Weights of a small transformer language model.
Size: 8 layers, width 160, 5 heads of 32 (1 for keys and values), MLP 448 SwiGLU, vocabulary 1024, 2.38M parameters.
Training: a variant of Adam for these matrices, 97M tokens, 5949 steps.
Each number is 128 + 32 x the weight over its row's rms, rounded and kept within 0 to 255. Layers, rows and columns count from 0. Numbers have three digits each. The size before them is the row's rms in percent of the matrix's.

# layer 5 MLP gate, 448x160, rms 0.101, rows 368-425, columns 80-159
091:146136167172115093152154112142114098146090139130122159171195187106155191130082109085074078104103145091112135159102141153189143171112110176162113073128201136094136079073164166097124155145148150143156029119098151169111144067151143068080112109
104:115131135080074195101152153063118146155106072119107101104105126148110122167103085182084092141156164170092147125120137132071085083124087166132153119109066152086128116142084126167117135133092155126107123130097101108131154132163125093094147142
098:161114124126161103180126172153108138071128146080153098095102153158085107163189103076094151134125151103099156162074116073083145142103110080186086109139167208144155098113132062108119095128148108104145153179144051119119141169068126187116184132
106:143102117081139119112123116116138113081119095103161105128162110154161096128141066168127110170071179120134128027104132145121101076159123164174136086147120174165115114105068078163173110181089186073149150133187126117128112121137109133108159104
092:112136111132096141130152119168097105107123087107155166107130078100141083186184077134149123124128139159188160103102121083052114131163116115107152085203176104128134129105183114154145094088160139038091120111133065135152172116137125104115096130
105:128145118095098130102157133136113165098150139057117105094166116128179133112135167143105051072173149141081130135142177132127094221150101081147100141128137155048080108091119124156150119086115144107176087126168112206116173121124120176159095141
101:148151164140147129140166149144091132176146107133119132087128129153140130166161127117132059149110168050158153143109108109117119133114104203149089142143155085108097168123138125065116096159109162124193112152116119083133112096138077138105134051
096:156106142084146127055108087156118137151080050140129162105178119109096126101119113129101103169098120123086179171071122196131081147117188117169101167196173128087103135154170132200116130173129113076118190144114125124143129159118157098116151115
099:143086113117100111182140066107049159131139126174158106134118125164153130120126149149173164108132141127098097162166166143136228166129150026157132134128192153096081063152096108176131193180116105129078078141195095110133114085122116159133114137
098:155080118098140102101099173161164128152021105082129118152120130123122086123146036163149139118079096093105143164167111117152118108169168095133105129104092147101088120060055097155082157099061076107131115107147201135101099143157137082109084166
102:116142137093150108039119160155171101137099127061139103137110135158149159154100143145158150166038170155095110116102170129116101121105158113118120180124145112162120113141146066188174148120185110074093139182129140079112181133118062181172137182
096:103097121148131159127157133148123089134142145134169170135157100148168142086090127246095095134128142074124179162163118148155154092120099154132117110136126143060161135150113116135105165059159154090181122098143147139127140110160082100134168165
106:094142138090148137130119070092122196125136143119125127160157157163177168107127103104130149108089163085156106126124152126081152112131132116121084181120136093171068063099074118137105109140131163117109077129090133078124096140116051148086117128
102:102152130121204171155151115116153145153122070094167140097097122136062156159028040124133110136095140122085145114095116119139134147203153103166121132160092086173170134042091190130111139127115090102135112132146155123174091141118127155086168116
096:095124103122101132141130155154117136101072142119060077125163152197116148183148077113142103126064106057098112086151098093099149091160165152126111068148090146159100167140113146125169139138155150099135175150148151195106136087111163095178105112
091:151117177092107152141121129123171137105091172144125092137120089080192096117144115142140170131182124161104186140167137195152158158123144151141091155169099201167193140207097123067103103139124135160097143151138138149122194143079173133134122140
094:155081064109110129127124091142081175124153179159133121164091183130074179133119113113100116172154130088116191173136182127011087098142167187107130080123090145081114089096114144154094086121159146146104157093150112145093105115101131122101120164
109:176114109152165127109130112082139121129124166120094089126173154114164164162081138153190161048073177083136080072125094121128177099141139133123146119101149129077129105123162157200167152091137134138084151122094129092111123097170118130163140104
101:145160127079176127174111127069105106139115124091109150073095159163139194092175076153118078080123124144121153088072189081057120111166120116167141140127163095167106139083114111140100159123146098127111064120165182080108108079124146105124073131
099:139158133069092171102195077174097130134184111102106156155095102162158131119115127101102115088077151125126135174107140113120129092142061111195114170134141134150143154090112132078152147133106112151127080174096169193139136089108111107172136100
099:100147091126180131075136122114069095085142108098176142099135084114216124052123119149124111135170124126116132137096144142152147156129091113100100097155079150137180084097150172077163122086129056098110129119199089157155144214134085131145084112
106:145136170135071130133112115200134182143068084072125134166164086119095135149110088135124112155201090108169115146166133143126120131193127162155086103120133137129108112133139145080096151049090091102117133130065142111182080134153148127148162158
100:092161107134103076079154120094114165087185132067171113121064155149123175120178138105181130106130149112142134095087143126069100077145065162202139102134165145092157156155127156117094135143176159138130107118085134149187074151098151110174119129
104:120163117124188149126037139034139116150132087155115094132118092173118126111107081144093127103136148125136126153155110084146140052199155108104088126131117116131095148145136156072122135148133075074102099144056134081139129182112102131064119103
100:098127114132150108125129079193100113134096052064140122122141108190136086135149072168091086117165121176228123186152132133144091076173147152135108140167225099125145148112131089142149140131117120130128131116139116155119092139109176092108145148
097:150135085122153104162122167107128132184138125190183109130074152090082148119121138056084136132141094092145162173173102149167138129164160181105111102065151122177156146161124115095147127125125109111083143146166147136155077141166119190062124078
097:060169141148138133144124179083145081140066159081157084134116144112066140147133142154129114181176140074112130090107088151115121183115075138129145106147193117132117075117124098153095082096143083087133121102116085159152142162191106158133128066
094:132147161141100168152191105132135197179093131116163141087147092133160120130159156044154144111133134149167093081126080097087099096128115145136120072114166126143137110151152107107135132159079155123083099171045123135184129126120158103154117098
103:116154093171127129099125137142086174131121126081136105122150155148162120128131111141147146069066130110103104185185163110146139100116117101114094145114158093166070118108132207144163111105096118137185170139119145135044099123184173112113070114
097:105103161096112106118063071115124151149127122118144081129089140228100139107081102110184123142153112102135160200167127138107096111126129050127103130127166144134112155128189148069167068154141115115083132123107116136115087157148144123059121160
105:085160130084118139096190141052152079170069096095099096067178163096127132110130127151100094147124118156128118083129147123121130114122115135120129133219118141134118079170135124138173176118142136137135171175106137133091087213116094150123095143
102:100196150116088104122196110094134148070091140130101078144162084094108167131109047105169150113083124111109218134122161157171095173174111105109167144109171087134132155156131209187094181156086093086112141127160176103125166117166122145094129120
098:146141095096160101090094134087117110147123125056122136168139149088132177110170121185143135138106135113099128143188119120115114117138112128124111074114094078102130131107115149143201153177148124150127122089128090126137133096123170142087081058
104:138136115129103136092116182139112130131127079147157064130137138172170125114081111147135172157087161130122142149157123139095152115200163129064100123151079123153154106138111140119183121179088088103171108101138110130081062115099131123137155120
106:138144135163145111136113150091167160049052098114118119106144122116122129123100123053133105064148101164112191115117126129128096156112178131145104101093084125090138106182157110199140114104144107096153106168152162118094119132180080129076145140
102:114140110084186123168094088157060101138046099075136100155169154096149091133141115101152134118129108095174107200128161137145118175109095112138104078169178151079092131134109119131148096106125142087095130127109107117144107100100098095105123116
099:127104116065097087130148105191206083138163128108081132137100085198151160103069126147135102096139081127113098174139127101188150141161092147094088117153098152135141159146106215103155121184129100108177136106150127101128162097124092074120126127
103:064104056131100104076147151137124112165151114122135132145093101145159132077179117119164094124149153135129141136169084154105144103165094116127085086078178157112142056116154088095068123133142138147100170115179132120146172146093141084190101113
106:111122111086198115109118093120151136091131089102146095114178172116080116157108150149159093077115089094102122140145089168116135113180071175134152121111180109144141101116128174100128131071120105105111063133187165116127075110080145082148128125
103:179133118107123114109112128203077111087093122129138086112186133149164179148119027173113106126145160126149049088120112103110150101145144096137113137145163142119141133157075089132204122159158162096134111157174103107132138111098146147122124115
097:179101119160114144116128085119152113097122095072117067063155083150169105146137145120133101150109179093091068113125174192152092125131119126087123156140095094101093092104186086131086133122162147140102129159169127082101100110171097137115078179
103:135126080093128096100155116108142118135187066118119172146123117195084171091171133163148123101126115106094117119125107140142115118179147141099111136188178109148106101138137120074162114139093115067120167099134144142131142154099083120194110121
107:143189147132186170123136104107145113103118087116081070114170162069082166146132063125133114092135134083123134108074152162173101133167137131167118152101076031133070096137171187092134063063143165130105182158139159091131163133119126123090068085
105:103148122150171112080172162109139123129136106116097142122131062127137103097166097143120101110063179129144114140091119091071164105149127133139104141146147085164161068121147195082114136171126156142138151058113103127146185116170091184169130098
102:107136183129053173108190127074141118098142142125120106109121178096168137167162147070099062163155125109122110182181124061144143112158123172150123096104114122156171155086139085155128171204157105108143156081180125133116151095161107114082095124
091:096169155167123117128098138132186145145131145143099107109119127089129077117112075141140107131057139128197205147106141081124122108141119129152152106176137224196098111082135130146141088108134096149184099099157153085083165090149112163112113156
092:120125152141189144137186178152153115140086161144069122131096139146048175170157116147132145156146118104102089092074094099133142166100108112161173140181131155116125144121097170144203074105133137152149116096118100094096060149116149142099144093
098:110175113111111110174074109105088162094136077126093134080129145137117206106105084082148053133136127158135156124126061112123100151145110158140072140190175133104158126094130139141119164128113138042118094114117218133120114130168104159141152142
095:153136094117142122152140084108088149108161103175145182170131151113176114171169128113131083084064093111103120177119155107182128172142131153107160034106133145181138101123153128130117136151121067137149189127134127141145129098130150136089124114
097:169162130115130155122105214108139055127078122118095089113150109148135098074136106152152077096134117127106131099055168187098158044182126134145127152121144106170082136133113165140138136129091106150105104196138105056118111143089057100078085136
097:140201125110150131166174151152180133063058107095064162198108130135155104173137153129165099143133054110120145178128151109117068106233101176110133105157117138184164146112117114168107183124140120094095132180172102122123117175096190126110125204
099:106138073117091077093105152177136175149107136135151081113163148143141134072124162144108106142132118139132171100095169107135146078118128178153073072101142137112093119084049117105098096118081155111132099136130117080130053131169137100070172066
090:175076146116113119121068095135139129136152145017112142135131123151135095052188130176170084152198077143161096141078098129126070125086118153121116111140090127073132113098141134164151134204123103090141118149086142122121197129113140168121156128
105:129177196124124146160164061144118105117147141114162057081138128154121163147062075107133122111128112104101103114081118110170130176105085130113117182188092090183121077137160192135145090076126128097118148162126121109142153157141140147087108180
103:190152117077148093090139124083167114155134085149122104113095135154121086093106126106109164160085127101105089078156093137075058128141151129084117130100106115166085093143132139164140134090147107132157194172153106141115137139115092136076199099
101:127176119116101175178119134108181066095117167030101141174119124097106169150114103146139103156098140162126097104083168077107130117126173102088127206132129107095139146186080150126119144199138145112110134132151133099176100159132121110139130162
091:110202115150193076130147125109170124163045104096084151039159109094063080087130133169144109142177154090139093143114124089096110133152133121115145085187104122112115106144111087161118131142161160173112126140148198127054066146147097099142132156
098:113091113075185101105113155122107110067119088095110134158089133169149075127112051165131107107112115163190110158105070138126135127182144085191134128113127104123119105139128058126198186111129134164056170120116130172123202107142124159085089095
# layer 5 MLP up, 448x160, rms 0.102, rows 368-425, columns 80-159
090:080142120181171126082111134168176116119147130111092101178214118106115110076105125106131140160171186108154100146111143061143128093083109134131136136142103097113107082114111136134078077136115116109198119124163162171115125105114147122206170094
103:103174107117139090094076113110212078109091152128143093142132081057129143109178092114124143110105106140069068036147107125130134085132150069150079143145128046069141133098118047154111144108112163143153139092101103145173086101134142113108119168
096:185112107115137131118157179132121131136173088144109128075114110157122158161072127128128077160118139092203077151127177151107146146147102063170154137157154124097193198109138140153094186182117103152107168107129159114107132107188164132075156134
106:098091065111134097079114103150132153130179157085142171154172081107142126137105085126135143112100175143159102125102189149084135122211143116201115091112105154137117142186116123125108129111120126148152167137117142119137150118135106093160133116
093:110114096137132169166119177143172173164096146111193167136204128100154108170106155147069124099172161150164142194140148151131119160082087137132081124140082112125150155108124150122190110159097137140131060149160121183141121144141118161081195126
103:114127174125118105162183077096098073123104170122181118115091135149140086152156184068057041065106085150191133175142157094175128091109094104088135091117151156152124085057136099088174164144158164194173111111117134119142130161187171119115119109
106:092120094135105133138099174142149144118059122087116172159102098102182123141103088080081129153125124205062138085121181090102133111146127177173146093129125148103097107083147128104139087123137190129189096086130118031077148163171175114220100153
096:114088147100153156097099084156096146135122088116154137144137196156115122114143166110113091177118059086117114134059192152140192125173133081141129102124140217111129106095139139094147181185168111137107223173132154149125149144130161153118122087
095:122099127144119089097071100136106156154103111149143110144134105118131165082154102116134098131158110168103124125167084151075089094131081175108131159130167065131100093130198122095110130149098084136155196125098184119147168078175118146098078070
102:174187165165129143116112143142209184128182166166124127100105207105110143156132193121160128152111106175119048129108103098198125119145172109109115121141084137143106125093127138137131084080171147101137155190174115126116093156141088155135140102
102:125176131168108143117186179124148122150146141117130132077051152094142158124107082092148139115116194114122162197118109134107131089083146118113159114105093092143139106126187120122114122158102134078142099080117086086108100057095122084154086202
093:122162114138150108198124187112157156148136146114184128131123096129130125077103162083169172103140188137146134131122045141136138099110147158087098089134130179120128137112171177152108055153097173168128086101119193134103095072137166160080143070
100:164110167089097071133144154082137144143159116181115083085157159155207094128046129149091109111138163119131079144186099094162100143122156160078126080147130132125125148158125087107165150095132121110188109149134109187145137166065108155099129177
099:145143075157148161108140089146182121151103108108141161123111106149115122168144096127139172090137160078138106184135064112133098115071167146111132112158166196043090134100154092183084185093140146120190111116095136147143098107142201137098120134
099:133125147100096147116132145136113095177066131163138107139195188108158064124146180129142140145146098154122160202134110119165148141139176123141109098089165062099160098135141122106155168152172103085110083134125103134106120112150157140065106128
095:155138126152154154114068089072135112150187090141129125123141078137105142170085167153096128079139103173231148178163144132158158159137159128133178118163188147116159127102182128148147104193119136093105132148100176121185085151143121076160094131
092:110099178143092136148164121151152063106083195097123085128144212172122129120098119146108172136113119098162088168160152155153215080109195095152109171156165103176124140163137119097115178127180144135115144136148175152066133131119103118086158088
104:100111100131128108106129141138167100118125061058133154186116133134128152144108173075129119122154071054188118144136150175146174107106092153134117116129109168169093088140123096203154110169157094093115127120114141137129158122134173176176119116
100:078199115155090135177110179133145087110103195078152184109132131117163137091128078120112085090188089194063210117112144185135149189154131090159149100133103125134109147116111126150084113155095124118143095139131132115135125134117154060148108107
100:177099139115154088145155129178090087107128123143121133156165087150123134111150140127093147098118057114140112186107109074077142122101139101143135138173194089164106124102182124144174092203114129147068113169086128104174142108097085134152157036
097:168157140144129131147150142199082139159093083120130156141121120125120097136147132158134142161132091161151081095179142139116145110127181097182164181100137095152109148160064141142122167189146177196113153105075188135108074135143152113102140166
100:119138064192165098102093150134117095118088111143171077086157144149158166166143103165164113123136164159122104116123090147067076096162082157103140117134182135147152143188077123050108128120160151106133128177088164176110075134130123091097155163
097:080113093129126113127158139098117202107140146124120132109086141141185156148179115091159141083162136177090172121160097063207100137152168150104107124121098179129174161194148146092130166101143108164113095124108157109128093191164175086168124179
102:069139121129183117139113143154142106173153102132117093147127127112104098146120119142075154080118136071099107159089166082135158100170155129158121119153160142077102151148114120099125133119073105099098090194140088127105128116101130134133164174
098:105145126107141174137128166173160165167130123117141119153214180157104191132184157119161102153182157160119093177121152147141178170087146111145137115117147131042107084164142133161127093156178144082118166096185096143107184140152138098145149092
092:123141175083108134134055148132121130173177134080209119164084148104118158133160162135168076126114104141115113118053073134141144115098197121159104131127117132167086112176091129165119140077149155164166187138096146165083092123106167185170125158
099:122135068166116146132123085119124205168142115067146128117116169146145168106145094126113131116118140137106160201197080123091143115129163116137125122064134195003152137192158140138156174126140127141102113118170120160146100091134083130138175133
091:124093079171113099127089096159134108116146176086120093158140168170067108119094141198137084165126109107136120113167172149070153099091149103142134136073160144098145171144109135079078105147121114104115125063113144112127071164133093082159091180
100:093087130129192103089148136173084190103115151108147169182122103149077088085134214154109123118083125114139144114107144174058146132107126137150180144101133170054114119116072097121163113115165122143101126103178107152104118112134071189128122084
095:126190141183143163135175136059139132109162133145086120129168204138189140155199150148137116205114084125155119131096103170164156079129104140151200133153178090171120199087095106074127164162133094158118129154157199150103062121158137114090115142
110:169182098165132156152139070117107150109163183151143089133076150187101125146095119160140108154133118108151107105084182128139049102134201107083116114116179120176091135123093122140141169177139180090122115137172134185158186077144137166122144136
100:168137116104148150107187124147190151148118144119110124158099123137121123143103171139145142155057143129149172164140151164109144116093108148142136124161147125077191101142094205100085179125146146099068095118112110107136138164130170138166139084
096:075121179126138131082119128177172121147170138138104136129095130155165113126182139167147079101131119170166100111130063172150101148160079108101103114141137129074095119129079147157102140093161128150101177150105142135120179128096120061131089198
098:083109152166147133092118170070177116104116140116102139088173078078095113112153145110140141121152152124084116160105133135173122141186031161138148138160164140090158113128165123181137131139128113089138185070170073082128134078154117115129096101
110:134086101126123131136181160176146123136098144127114080189105093105125089125140110142129130139100174166177120098142065170101151124106082151178093162104102134167145094107139104121128157130131150163108103100092179180146079089124125175166124091
099:093170116180114112119105169136143126100147108124093125120123089080150096133103111121134127143135112124151094121204106139151116138147065126104164127211141069122111175210185167139149100086157119063159110073144147176147138154105092160129126135
103:155136153130091146178100117117124140162136152133110152134098109091179119147143126115103089126080132168136159083067161147088133084090114098222086119088164056143149084160138140134096103133121146134157174172066091108132118068068117147132116142
100:164148158112145165124069089174119136115151068126138125116064115079106184103101149153117100126100089199099176139113131127173097122137165088118140172081185112092174104150102111111081090150125167121122125120105105128106154126143142154102097075
104:126142134104163125083116096123141075130138117099194119111176103145069170141157152135137067099140112121150177108134103164134148083153102108112125065156206122168149150157134183128096121111182176117138111090115212165123029134154122159104118126
106:155207121149085137148173092120138161147118153067158145160137109160129126155169123122129161171154149130194158139137092133147115088134153138141094121122153107103106128170211158130155076125112125124136102097150105083150078135134155178173110136
098:092146160127130116182133142069141167194101126129148110142083153117175135096149145094102149101167105095206181133082075170220087048125101142101111114126137123128152163084156098162117149114143106109118101092154133146119144159116130149130164118
097:152165150148080111104072152130165166171155162135093094137174085122207146135077210148103122083163169161134107120155119101142139100094122097096082167123150140109120136123104170164159144142117115151195130150100182129168155145091112134138106173
102:115129195165071115109125141106112093159118126095119172161048091138109146202118199112127158139170115122123124106149164140091115146138094168135094161177101151112140095146068124108121125201139147145119119098145083165199070126137135122108203153
107:153131150185140090111068103141129089147157123128139139090103100111083102170159134141112113124150064105167113124161111165169140127155138215131128209127106112152144062131072087131119215124150088159159109178134165065140119133102179101163120168
102:145076110123140099116114157161098112158135137170091187154123111101138196101091151137119101117148204123161092111130108077077134218118156114152131140135124115116141131071112108128108109157151130135040138111098066164137100133110113152063130128
090:078177125176141187162104122141173111165168146130084104109128125118101139077082124165141120136176139062154126089185114137113169063085086096145155119098125157146156096182077148137107177221124117141078134152114110154111159124131105110095154150
099:103085112156115072125118182146106088107107102114122141116077140159127163116139071070135078107110149097090149115159147157142047082118165129091146088099116182159095117103090044091110147106098183138129129168122188092122140121096123130146129124
103:127095106092124146110122175117171117189134200059132110103156133108125064120141174143093156129098133140115144109131093148088127101114106143147151148119096091137110154121112156124145161202140065198092118097168151096077144075108126078103061156
092:143106143100083089070099118165119078074112122103122148135070118180119129096140181161122120145116129130158121095104081149139099160119110134122106105121151093114164159072151160189148144083157111082102121130213177092069118118194165092159143053
101:153121188146086140135117202151178131130095132089101129121150119148094136100105102168104107093132146118101117073138165214132136133111134090136143218108099167114191149138112153169132119112117078140154090168155115140116158077072106138125152117
097:173176102158150108173187062131161142076141161140135113127122133113114122138163149158129105094103068132130137214162116119139103072168093190144121080155155104164161153131129154173135115142168121102113153126185107150107159179105143156114170133
100:073142140155147169150086095115122150132103161119112110144098064091123091143069125115130157113146201178126098130133133146102172168193100114089130174085149116110136136172175093207066136131155089141151091138107148109112160101130128116186121140
091:161122091134156122131174146150099071127125104100090097109080074144114130101163093118195080162166135165123200104087175110138146131123168111129100143126166163124047125134122171095155125154128099113113184153152179117123120114106095118132133122
103:170168148090165104185134075140101134116160162148135109144127119158137158104159122106163087153134040097094117100098138109091103137137085156114106141131164176082114097095187145085117134116148171165095083105129105144125131153169132094168077143
099:084124135152105155132122172120120116067162097123130155097124102109107099142187125105131093056128127067127118105136075101200098134131075118144141150146206124154120096115161087112074133120091183106170137091164141156138143174127169124162035181
095:157081142127112123088190137179096097097059161118127126143190173127143134149137103114128133144075133139145093108149140153149051120115125132177123133084117132118103122137113160141131102114101125150152117189177109139113092184174088167103095146
101:133112151078070164124120076167122110105190118105123129174166103119150171167118132105139158165120136158130141115154121208164150097108182138165137128140157061142106161118115146124131209176179145099110164157126099139143165131089132115080131095
104:202110067109093091153117118100103110108115160095115136152120127121138143132170106111063087091121144141134108149114115118176038118136088099200112127118129130121110118149161075098148134137167085115088132116125134122150115127126095105132146102
# layer 5 MLP down (transposed), 448x160, rms 0.0887, rows 368-424, columns 80-159
090:195127106138104046159097131185085177112138178185124091097150170096121145174126134081133136110121094099143169140116136102158117122123060152106161130131145146159080121148129154129151132123099103154126128121101063118202150143103149165075174091
110:101127139193142121107068109075101172117109160151163119103118105121144124136138161147119063162099180138133140073149105131139126106145080121190136131117115092161112171142105108121148134087144125207093110136145056066105163148159085088123145128
097:143130101099140099113151166135187198147086113160146104104146118120161134158130124089125145130142095145168182150124196148096159148090132144149164133137165120142129145156176137158050161086190132087083078192134113114170107148172159146152097124
097:136055182128120159128116035116140161132112154162107176091171110122142135126072108062128124123125124108059085119163137141060127129148134133107142149181146119115131088065144105204130142119106133108157109110146103110150156141151126147128138122
094:152111171142081093189093148098105145132158069128080126098079134168113143125118097111116163202090128097132131131157113156173178171078147162149110139079125126133123105141190128097054132062134134116178118129126124085113097108124066106206097133
104:081158158113152128065093106140108100135126092087075100143102086141146152238107088135111139163133076156162149114129126079135136141137136146112160145112180091129127137183178122172115130084073144082146122089100127087197100145130181107171145106
106:130099144117195136134136133116132108143099134164135103141207126106117130059186130109103129178180112043179112129079131119165095148101164145102138124113076152111150165087100136177076149160097149133156173119121119158172154124091165092096126107
091:082117124094138140146116135127058102151121126158093120109114129076101173150123169030099194124144099134107120102136124079144129117064131202152153155085093137141163167085171123174100059132184126109112169108068143168159092122177139176112150109
096:090159179172151136178151135157078057181147108160147122123106137098135150149149113152141090114107169112132125171121165118166123106140109101097117142158124138165151141136129103128132101080120184156115117117130100085158155115143138144089131150
102:137170174101143135104151152129103105139167197124095114130136185105122152117142178180165112137096107120156103168111088110152148123058158142152142118148134147145136124091140144113131140132134115093126153138069131122133151115084083099143148139
098:149079110188094155167089084094143155161114123125127154131095188115039107137145106126153088136143086124175124167140120121100106123124214134145120122143130124129119088071100092105122133156064141114146099221151071149088111164087145148163124106
097:089122067085129058107147119142107108126173049154105128136148113144111157128136123175121148159164126112148104197139161166147177173179074136066123167106095137159153129136107128144129140106154065149146128117133127109198138122087066081125112174
104:083059144083130134134094162121133125108136154128081137133142134114102153199176131191079085157112113177154114141134143176190143092202094115091134143125149104107080141133120088143096133139179123092197119147125050187131138133092099130123238134
102:143152136131141108168105169095141150087157129140110140119127107133130153106120130114060129158159206141118108109145076168105064125110086182153098137143110122111134133116112096142166092130159177083138162132130096156097154169068162109136086122
104:162147164147131075164128141072190181172165123086072170160078124155121140142135087141123109134099160059189140130120189079102169133153155137133198143123106147153134074113091120120111146152125104147111133057133200088082105135172095124119122132
098:124130090152125062109145145114151154122097105190091159116146182141144129120144146118135107093108172123128110140134133166087126113092168096121162091146114134088107128081079129105056109118178149143083146159169143122081116089148102089114097154
096:130121115110123158085113079130113136100109175096125140113119098000125141120089157113162092102087151156144114137118140089074077119116084184127150145110132115112106037058110161141115137117103150136109134105085110097129090141146141114085147163
098:166168157117126193117153142142096165145101095060135121100158094084084094111141155131073121127124157193076091164118155113113102144118123108152118125085173117035130092135145129113082119151122099104093129141141065126051132151117120066054194102
100:092111097112093119109183099142168065160120138110133126147142069083111134091171146133120112107154155141084154145182111080138156164110114063150103204103127094117144152097164164166145097097104105135101136082088109141156119160137177135146136103
099:131156148034192101155202136155155091141095117133136119134099118141104104145139147123189138098134131110096131054167143131158125154151119110126148146120062132103140204116161161128088136156092160128174123064105178163167158100116172126120124199
098:116129102103146143074154142198176066105101149117168112162143174130090104122120141174158125177165134179110194152111144140123099168088167144102112125156135125142104111175147133104117120092180136121081138153147123124082157132158023114183114095
102:090122113114143181139117102145085153198133135123087156098118075121139089132151155088118160110124081137143135172154184109129139125100058127110104119137137107100128093082091120200133135116121160159154086102160098073119143144064198125174158111
098:185131208126143125157137156108153113176089144058069131164162112087155131166153120195115148104130111142127114196189142134097071161064184115174112127116164153181076098125101055134197111147075132089123112138134161128150132106171175153117127117
102:139139112099152146123155100100169150028188097178083101122145156177104069225128146112042123118110159091168100111155173120110099144111080144073163156131089142131137105153118152127102140112111061139111133131112087121187103190136129097102173146
098:083119148144097042162151058119143110085138094134140143075071122124142108119165111131125111110140165107147147190144097142140105088080078126130124099155118099129055145106095091088180133126196160181146196138135125071185162111162159152132154137
093:114103154170128081161162106106175150089196113079097122126174056121123159104139137136186143145194115101173176105082112126119111131114172123130128169155142183079179157102178133122166183182182097105156149158140155182144198075156196123080142175
099:203121145148102149122111104118158126141122147107080105090168107167101130118126146170101162207134110129076171136150148146106132142106154071139090149113133086086093173140191130194121065105125104100105151123161109126058167135129130135155106086
093:105164147180111150147147114120123148201084065131103197183106165137105113152130085128130101147098212131088105151136156120146077108100135147147122125154142124131067110172145130142188126113135148153137157175116142178053160148141008127104120121
099:133136129114129084127156160120163130118144072096146089137138149204124057128074142103134095109130166141154134202143182184168162185133102126172118115163132102131152137140134177140096117091103119097119138071146085113112157144137054125117106148
096:149123083110089118125095117188157124205132155150150128149087145123151125133143092134157132123130140147101134174147103119119122171137123110135087124133241112157120054083156099168135124126165120130122123122109036047128093162098139173098138024
106:163129117076133074116069160113088139127117163141086102146106111203163139096101174151121153145122128141116120119161146133094119061101118082110131125112113101092116154096180101123154148126150075071107122185139115159149090110184150144095067123
099:114149145127120156082081107140150183150123099082145097145108111094124129141158115102078151138109113142151124038155124096109093100149166153122121098172092143159115086090127056136137075132129135135113105074131103160122155069152156168166083114
095:120107147122135164115120120138095144147152068161113140148183136110123146123097160136106095217116109156158114119101144085115151089117150112068115146176131134180133057110194146148141159146114128025124130126151094105123020157114157140143129088
100:094102129115116181176114113112187114127141170099103201108143131093145125104114070097137154131108145110141124056121156139090151147170137098121173141136164191152151125157118152150142136117134126108133112134128174046171107154151140061184091136
109:156135132102107073122107189056152140099119120125100157174118128154140145131124141131101136172096104092092125153100123112107144128061154184115174119123109127147114138130129127197140147115099119120125101084146196123096134119154097078153119112
099:134122121121108100109133163141108195101104153098102120109130123157083097057178113147092123099190165159131169169105107150096195083153149161154113133165168099092116130104113074099158168158065150217090125123105107100152097140151127156129112134
103:167162143078156130099155127101148125166154121150079078101052147134146133170143124130155139123165106131103142120139142146167101161153133108184154148084143145193158107144120133119101102082123109085126164091192082096145084110095051188134077105
101:114181144129161094147166112087111172113032064101127062152149145166143106145142142137129164120071111138086100064093162083108138143118125153125169144151121156118097109196145150147117127093150087115085089105160147110159080162090184109096150096
102:118096073136126115117109100188122172109090092119108081142101096108136146116124170122190180136111126150210155123064110108168104121123117146086087113115096108141137145085090164149090120144113120165140145157143229131177163112057173141151159179
100:162150126148117099123091188133143128131143154134109131132133187082071089165103058036185116090139070116097101118132174092118145138063187149152091134105162105123186125121101107190151098143161157211089142157096121102148161128136124147129157098
100:170124156172123157164154122092152117166076099137085164185139126143166150132116143120056076136169179178154166151125128108123089140141148096151084110119130149138076111188138107074091171164093134134090147152137109151046182098178081178136159117
098:104123188134139147107110115069108145142149120111082103088156133189141111137114123109070228116161125136116129079125192119113125116111115180140151085137086118091124132083150134126082177180073106124139158138055097101131131084131148082100126072
104:126143105084060140149153120126094143151129142086128156156159135170125157134103139141086068130107152130131123129162137154127123136095102106144071130179198142156135088124092078124110187167128154123183109158144107176154175140166127119132174111
105:171109089099086102160155117094111090106145081180135094198131130124194100092139130180114127157115156112109145106117087161147182161078172119140113138104118112113174197176134133107150200113111104146145130086148173184065101133170135070120145163
103:124139126112120203118114124124165107108147104136148085124159172166127167168090077182164106089127087119141044118139167121149110180149146147137144118108147113171092132132113186158135099111128163086184104082098184085122091168151093076133174064
091:145090132063113103135133180178122128042135109138073139148088111132137090191079120140130144151121089161160122131115096108055136214101113128214086155160107128142131158099136110147156096085129142131140129158125069128178110061131164143151091104
099:145171122128160147130181194132130122157085206131118121109179100111097173119125125179103132135144159122111132145069093135122150156100143076145224196216147105121149161142107091156141116083179161117156138124150115106117110216098106127084139140
099:134095122146124131123128102085079095086138039143138120120160187164101175083102159092110131110156128111104161113132099158076169177096084077101147093141112120123084068140137131133093106088170138108152154120155103132057133127130000094135162128
090:145106131104090000109132166126088086036130139178107136138101104057180111144119144139142144160138128082125121161095148194162123138127113156137098121152062097092163121106145182133110139174072097108139124180100131174144108117142123133105123136
096:101068160118125122110120128145084205149092097184163154124125142153148149085175141075110178112109115189134125141172146117178115201143119160096099103096154175162108129167167081170123150170116063082124101205137143090181124133095153175142170147
093:125090147151128111169097096142153118152146133072189182068093123123097110158179201074113106125141178123117113118110129102149172114137124166101090208129070145126112199197141161070106087137089090136108145151138122134143123118168153138110096175
100:142144127153150101111126186194106142146089136154151151044151111092161144105156104107103115099104150109123146110155148090112152181170126134150114154086188113163154147119138145089188091127166094117109051114103121103109098156194128191118136079
088:149123111152095135112080059133084160172137135099159146126117155120174155155123157145142184112134110171118074138142099126188117168113125170114086077140062086042130109101144121126100144184155117146126178107149121166125135111121140112162139096
101:104153095115099109065159136148101143106083133092174047153180106152117133128110137074068074160122164235130164084133163168146143160048104158127117107131159153126143158079170173126129147107176110121142143148107118192151102159126102086122112156
101:103127110169114124164072139089131150189176096104134073101087164184117103167097115150161127132157127095167138177112166136123124113134150120106123158125176102146111143155132158100115143170096108206122083142039193145132092128120056117116124124
100:186133101166118186154089171128094136080117129081060158154080153093108081109096140109152148121149144161125157146064113091132191163120164078135157124113127065091193128174102120133112162121113151098116164120159125049088150158081161102121132067
099:085087158097150232121203097079125122153130089071153191101138149105164144123125114158111168095103120112086148127154097145101091095172070103126104134166144113122125123138156093073160158138105160080096129140137100122079138147141137107106113094